config.yaml
n_head: 2
n_kv_head: 1
d_mlp: 192
vocab_size: 727
norm_eps: 1e-06
attn_scale: 0.125
init_std_qkv: 0.0535
init_std_up: 0.0535
init_std_down: 0.0
optimizer: "soap_variant"
warmup_steps: 57
final_lr_fraction: 0.0
batch_tokens: [8192, 16384, 24576]
seq_len: 1024
doc_mask: true
Each number is 500 + 50 x the weight over its row's rms, rounded and kept within 0 to 999. Layers, rows and columns count from 0. Numbers have three digits each. The size before them is the row's rms in percent of the matrix's.

# layer 3 MLP down (transposed), 192x64, rms 0.555, rows 156-189, columns 0-63
088:477510467553455557490563583403457550521604499481458511499499506467502594595491477549495519512443477573526513537484489534565438543531482525469589500518377505523531463584490526566471548538358474
104:484464496441470483563506453622517563524551439489462433485497521527523481625455558457476526508518484500532462558547492509564493501533472489494609490537491515442688600426509509500501571519528508
110:549517659512531424487532497487422495513426442612492433536511462505509530555432492515470485449553472580555510525505545351549449429469485508459541463503513528448518525525545466526442585528537506
094:422496463495556555470449541457529377472408545510452423496463506489490606462500484485574592532524558453468439406479436505529460508491529487547449509510585610544553490449464463456517519509558424
104:462352511435546546483495516515512431520575437449560559476521541452459573567496453485413502483501424455504423540523548467556524570526588529521503555510458446421501520529518367448518497521476531
103:492504458512473512548587600459625565530454508556564490599492499578481422549529435519474568563498479473523512468485582516533401524488470462459568531509546499390549503523531499591472458461461452
101:487589494540484435487562449564571558484477575440552608531508524489540490480494495526521431480467518482515547499449421436498359524446526463434480547528527519525350499473527507537490446525597538
112:473592532460599556385503549498519438617511499482458463514443587477499447515511499361487579453502545577482465511502430454583512489495460425495536481520497476422529527558530504474555497537512569
106:604476497421501506487536531458580522596547604542474454625581575479516447453470492527460440461510524491537456539450441583579474514598497480433493527479427524487455554560521501483457480463484540
105:614538467589483491460343436507551521545516510553577456427446461467483515469525513547426593436431488539526565513524504496532471544538531437436484473468421507549422449412523535471494494485502492
104:562532516597503591441488512417480353495520552468487478441470506501452561613537443549496469467451538503528568567518532460474445457456559490475502454517545504612476405525464532568522518462546519
103:551543510539490485479512529476516425461538587500458410532419503503425569527469471502523548487495521497574509446445356423486415521532463495410577507549566597525444511514492439510558461415504449
106:554515468456464521461516381475485498541476406403559431561513501556539562566526474543461524476457510446399483488506494504526587471549597443479473479602495584537480506524564580587516500555490470
092:510546404580587479512445434480588519507616512469568516550476496553526528460505524514479467481488542435522505453500490391472513543478524514513534548476522527402522585501548547498568415509645544
097:533542506516406496430504520545563587419456475499486372524457484588566521550504454478504421503479527509456430520474515437453501533478543517479477621573492436484523463462503572539452536539595412
101:471465483596499493533478495523477600544547499424478497585534433492475567526514515546478382463545371501507426635525483463474575509536521501499469560541451487424454548493515426485413512543470504
105:443490526466478551457448498533561434522448506504449421456446524476562603546522521593594363479486534516448525599552444551434586518458471537441470494532549490551524447501502564504483436446512526
094:550534500461524495469468483528570468610479576564458472533473502388425472514504537549521456490555562534526421455451531566639429527524416499417558475485502465461496448468495402451466557499531528
092:504504448511502429450517441428498501458485503580551599547434490459407478435419546447514555478510497528480526466498480493534469452492599444419567374513477456495452411522542392554496521493479566
094:529512547484452450549516412500490577621522459483506520476501463485567462491509484513494433461449534592531459583486516623412563485559485473492506540465544475532615569417529559578476487504440556
097:470511423618404493478453547527496537485495534430544422521527455472532596473474567561596476456528428496544471591492533515464466538572558621471515506461510509582442477454475523543507437506435475
100:624519457506494463567527525530450512570547444491480549500547484515496480501475500505497504435468442513461463446449463510551623516524420465532508479456471556420580588463531444410426473488369570
104:419476525532399502519529467537540480585409471527548542463485480508507481488535471457505401595542502492419474529452454540520475601429555447458496533520514390475550536438562567377504469519485463
105:584479443411436582551584451619491542530476440532455572483558506432504496536538452506449554481524516414520578501565499584538494469422437464610440466508507540556520539458466513512503522540532512
112:490497528477527540537453489454596455471547448429457507511540513473530485438572526480519456543338465440525471525555569467545507469540569529544482423474484496509499623501524433490648548513470535
103:458438478379580477554443555451469442534426474520434548514497455531553424510535510555452571489446482492459548569561486458505510527569464488620425510509525507445524569417415463485535452501521430
097:565540534575492497581554530453510504565490521485574479471392404500544428465607442573511571437483561495549440521442441458453542505483470467460489440529506610545494545433522410502486535542485497
107:464469519522517484544455409476530412529402514553563529523572506512432481540460524566412402427442501454492513535483593542421508476495491451451429611485466397429529500476554505539498531548545495
106:522541552533537499400521489545431487559528513422524546481385500493439374541462421507452527525515518498473548587465456542477500379486507465488583461448530528563451496469532506560460539474388462
096:553562496604461511471506614457512417459547558536537475547471523516386520488501480482528588479495504439560488482601510488558465477612577546469522476358530476487491471506508454491572511490435497
106:514575482555340510465454512468502540505543553473542572502526454492535566413505518485479448447481509400579408497463409604479488468511503506449476548490521510502492394540431475568462512429468502
101:464527467503476511483471467538522496553484541519384537489574446609446551539565450503552511535405421490498588492527514531454487445498444525425487541512539596500488612518521398520462403433466483
091:568400448484502507485480493440523538556507404588585568572550471446520505415461554497464495517438490522547413510477513483519459499384525493517483514498504538525507473554514514555526376378580485
100:448592444526500448434504403535476396549566450456537519417484447482574478529416500512477504488391531483498468500437460497469583523619512556509517472524571507465583464438437575465509489500523471
# layer 3 MLP gate, 192x64, rms 0.548, rows 157-189, columns 0-63
091:504477435460449555525461525406548485511490517384424466590539525529454373491519510550474501515558521477409463474418549543457387443539489500507533518545503546458489543491517439449543585440573486
101:532432521498405471497552548494513427460450451433569487528446389504549475490493471575549471605574487499449490495450558482403518564554496493485520503516470538487633559526467443443485481427585499
102:498536477500557583492409553512461441456455412509510481494552470554509554458377512552541478470522489518372489488499483571464443516620521542560471535619524572541513526489497494475487559403477499
106:483505447457548466607529542527551547582504479491490528518488379527464461491500493469494399556488525502563424441506530439516618542540495517455486451556467508543419598488510633450433533484501479
108:420494458479462593477523487491508599494459480448523486562399495449465530504494521473521516505464545467434480522549634409434453409523487502462526455489456450558639453499526576504466501511538585
101:445463425550545445471447458478539540528508576531561592539511400548532475520483507520581379527466521532474505441572434459567461472490468569463505508555556560439466482430537513439410428526509562
106:481505503495500572524508515471565458511519452434533514618518491504482458465429465564496404558536579470415571545476513496484378563435468591514478506488603544457438452497576537425571462491533498
104:468473462462581535488507496448533589509455519465483476544451440453462544409464455442518501587459627465458494492466425587554506463551511469438472533398503447444559489502557455565510536443544597
101:501482484467545535533447591469539592435467540480547422552437393548446511464520495582473486448576540516490566578434408427498550496432418548521534473510468461477505548534452556497431575543534478
100:514492435440603570405568563446541532506484582434475468571480487483466520440514533541412449487607544452520525538475545500536496544460358534448466451473452453490479559502497528489508563498497590
102:483481551393505535525498555501567554459477456478564504576506567392516506537479598451377478551523511509490601490472514574399519559500436560526488505438514505541524530576487439426472428490510468
108:547486467467500568407432558613545431560484516542530538547448544477513476412454560454484440474503468489470535453571480400430543465466528516564576460527417454515511462497426550512424472442432463
088:461530512487557493478581534624445548495465448459492469410542443507523473521458420459545468527506447410512438542427445496529546566518501471451516493568484502619557601458474561467477587534444461
101:513559498467551500515454467529551523537499468582452504575471541502549499469485573602519501481515508456475439516582469533401586511533618445479496526510482503543534480509327534417501481518527399
091:530385475490532491451526367495515485531419516513500521537471533589432371416527455519466527531421577548460485396534474446467526581502547468526523502493523492560592543424526491477489527463482504
104:453475486481515555491537530377579469425425549429488452447513564526556539429514459526529505557548577428518504498431498486476456462501559537499506564561493505496525427450548418453463460445488650
097:446567494440559635436488447531502460515486498443441471553453534496542537418478511484498468492463531471424487526525513565449508433588314505473459503451474455438513473551505476466547538554561512
093:426564451532588455451496476486456436535534437431467574429582542505443441536561525527576456484554444454524443534533472491489549439468623557538459557504421464513501520472514534444524502499384466
096:479458439476518502433410480469596532546417535555489484532523490578468559456502475502563540620407502501539550550384614546473568471467495535484444520443564539483533481494508467487468520547563431
099:542471445518466476532509519538520544464518432505429559532514495559474503489529380487515459580546498550463392493509586527529554534484602554482526585535503402419405472491610555519487482574537480
098:570502533475546484528515491534549472636452496519508520502508588553632481457547520485524456556494480525446405474551438497541543555609529607603439516558491469510461502511478499503498492489405562
102:545424481474600451487421382571599536554483508449479506525537509536508533566493516488455535579532510495521443546506416502376447436489503517539566567522538559545494490545534454557465545494597463
102:584481511524539497428473418452566469440499533478563448537374482452501487424521496498459472403561540505445547464565516431453541430595484497504540490520494467489596556528482618505450527576524486
104:471505438550572466452440547529476547540468432467475466546400443499460460539498602480528466607606442470472454530482423559485539501424591449466522531576587514468453528572471541529525525513553501
100:529517548488555519556554359463573435505503504449469466501492391557552456409510455464519486536608439651453460516464535512441497538494525535515482507463506500462535535583509550479538438514449548
103:514503516430548680479561520479606523567533501427524506456540437555563504443431490543395523439513496539485497574490516542464513532492442557541404480529507469522426476551460544472452524448489472
095:500486558453598411533463460500581548480529536488485562574546457565490563435506510447439422503569519492474440473505530539550500588527499529445517488522530448353489442406455448520506559449442541
105:475492478596539537491462535527503483461517497433596559653464595554543440501514533431515449524546547460582537416488500573455500575539523440489525498449448483475475569549454479434451435470483553
082:524450572521502492490469530539535541538515554491511425456495484571481444422495506529463517504552555504518554479488474470487586492542484582599458559432485372544567565444504517502483340427490573
097:505513498552528479453523536456596556516470527489506424539407453504484504507499490489431441486482484467486548491472490444534481444516451492381536557543463327579573524506445548537600477411554525
097:537455553470543517538553552586524464500530471464535432537550466470454461479576497476487496544571465544387451502488540386550513549522491487511458500530448454467415439553591491534537367556407509
097:548489528482481488536456559604615546410394481490558505474428465471528510483458497494586465474505448596456597436464451590498483487526565559537518534486428498596445506537475519526508429508524551
104:502435480555516567449477433483588501511494506483480557464445547460485465518489462502472510537605507498440529492412482559521436559483456550493558622602417472573512501531475468575458607412445518
# layer 3 MLP up, 192x64, rms 0.595, rows 157-189, columns 0-63
100:538553571545480459487494499516551475525417487499497516443547501463550535461479578546601520559455483585446475452610438428492415432546500547458466504583529490544564395560561461512482416444497488
117:495489529486477497618532560533462533567467545443517466488496454429562518433561510439532470412530563526427563358470595491563485472496505495565505483498488538456496403562477581498578473519430510
093:450480505505527575494449448459496494497531475526632446532502478495567494541511486501467526520524511524532541440560399624593509473474559606444444493541506482485476459570501587624529508403483502
136:493448514507510576413484430453505489417546510541507539489511628508526547463515539582443540467471427493468507526481481532435442450434495510554535614434497437397568416526528427543571517523480541
107:493510534418524612469422437600480458448557541531506420468554527503440501471497492451507557433447568462492431433450424573550535549468552539596482521445399508492450579479509484530519557475491505
101:464535548575451493632592518503505473465488465483460544464414463470490475470475565504496479545590510436510462516451542509449463483454531463586605476491500455462488585436555548588475622556492531
109:554460451460505419489424489477493533488483481505592502482556472459493427632540549552517559500561464502550460462496482490391481487424546487489494514359524585545498439487488467485529616528555563
103:497506525457411581487496525518505507455394483413570409496513540507524493568515498406464587481578436524539493392481468431477498401548543438479569477486482563550495478510562489478472533515531612
105:420522490453478597558567571586432588485513528515519461468417414574425509479479468464412497506477442454508515484528552503474520497488529492481419545528389578488437506471453560543387500479466490
112:457448429472533523496536601459476550509597546448477479479422472431511479453414482441425502555510562540551530512483518489577535459449503467377581478553428492501488561504502509491493581459533624
115:481469496436435502519507527523519552472410474417578500585536603468551491502486558484483503531452494497502605555474540627402491534414489492460495562462461575522500513544490396475554422535553475
102:613508526487551565484541458583516499519496431504406531482418512353483461458497539499497508488478515492449546540523475485496556449494510477433530545525451437569456400548467532617527415496586513
090:526573495431475510535470403443447476553509513518551530480558609528464500462463524504525485494545501404515535527550526439487645435556464463486529589422556502519445426504546448496450395527557480
098:483477501461510582595598493416548437639519506477564442492470476452440483470540494490436512473485456475477457551549491589550566431529561511488476429492651487459501547558479470537463483515514524
090:471566490509450531509474651470496463507562468480501465496490510391566575590487523504544432481560413499524522604481556561523524428520471494473481517570551470417399456600510510543484472527519483
103:442532526474483498422433441406528498496549459506524570449538473370467507492485482563554511573474558468451502604395566528528553552490459595596498466504530525549562511470443534519519487547442558
093:511509453429455511507540432552528481489502500507583490539494478549527504430564477481518531445569525464466502451535448471528495419463450500525427557608564468461428399552533496486608346566501484
095:614482406526470486485514497492513480388450514381458554476597462561468406540454435571539508522537511475494474541509504551467493485413522531541444501503475514538539546411589529433564484498437558
092:525488570493537440507537533588580591510564469594506464409556517568430543515572465576552497502523458544454494586546494510577623453540488538517476524493501471498520487438505591548418450516462489
098:542440481466542476521562508416545480579462587514518448437545470487513538496471498499495458436521440454431454509521588592583484599564494513522416512541506566527478526481561529471364475504395476
110:414510522519533538459433489525495514390496497464555519553582415465398521542467560550452525442529529520558564546482601417439478454391431478455548460471469555421528512471488507480500510475578451
102:501510511582598359467609486583489496452524458550556499442489458472479494406522517401505509471530498537515487533481491525593625467437492545491437469502583493443455502481546558513437531501499545
100:528433518409457469453482557393515464487469552445482489529584611578523454554505542567458531428536501542481493508526500509521398517541515510553591481464475401440574484433489464520564566436539521
140:473450513509558600534518503487484521433522584508541598475517518444504492390488416539408518389421467487561562458476536463476439572577505552485494501361473436461487495499532481472521487440495481
111:389415414537515506515463605521534542493481614517541519504518570537538571462499492570509508435424490464543513511498500480602527408522527383463523497496561461491468492465453512625504546495475466
094:481486409497467525569509533539566515448472523467445480515535457520531520532429450463387581548453474521544650506463538499545512477529442479592474543506424418449429595560473533500452554463499543
102:508539421500482498586440387605494436474473499556558442490499476508417443472514525417573524485450474550499511529476542480511485403553539506521462547530504483607470449557525535607494523377512504
109:470448490574466449578440432463518368427583498462504509495502543407523470497503560508578442501482523479483487500544544447561612489532546464566577532388521508528570540537452548510476480512462575
084:517519539488447490536501486547510516571522562540498362500421525572527478486498420483502607549581525540502506471534473473521551546480475515496490582414494436569530598504526417535508355438503524
105:494499542478470509446618489481579498494534532497477464604483443454550526549493440449477442454504459503534484511471537452554545441491427498496558496521413428542609600464428573554597553461552454
098:491469538540530525525539454439508551475425449582512475498519472491536534457416531430465518506585495536443450522519494516565546513538451538525487478529470413520479453551539536498469519650485308
098:546518381567458513531446469564541438491570509505439452498557480519431561512546424492529448558389513519492449523573420550387515561503449513501496593473480496456545548499566516462511523567433548
103:524469433414513558548550524473438553551479414523527548524463514458486468480475476506535471448416556499404662446513492552574446543504431436519458498556555514464459416557524498483472525451553569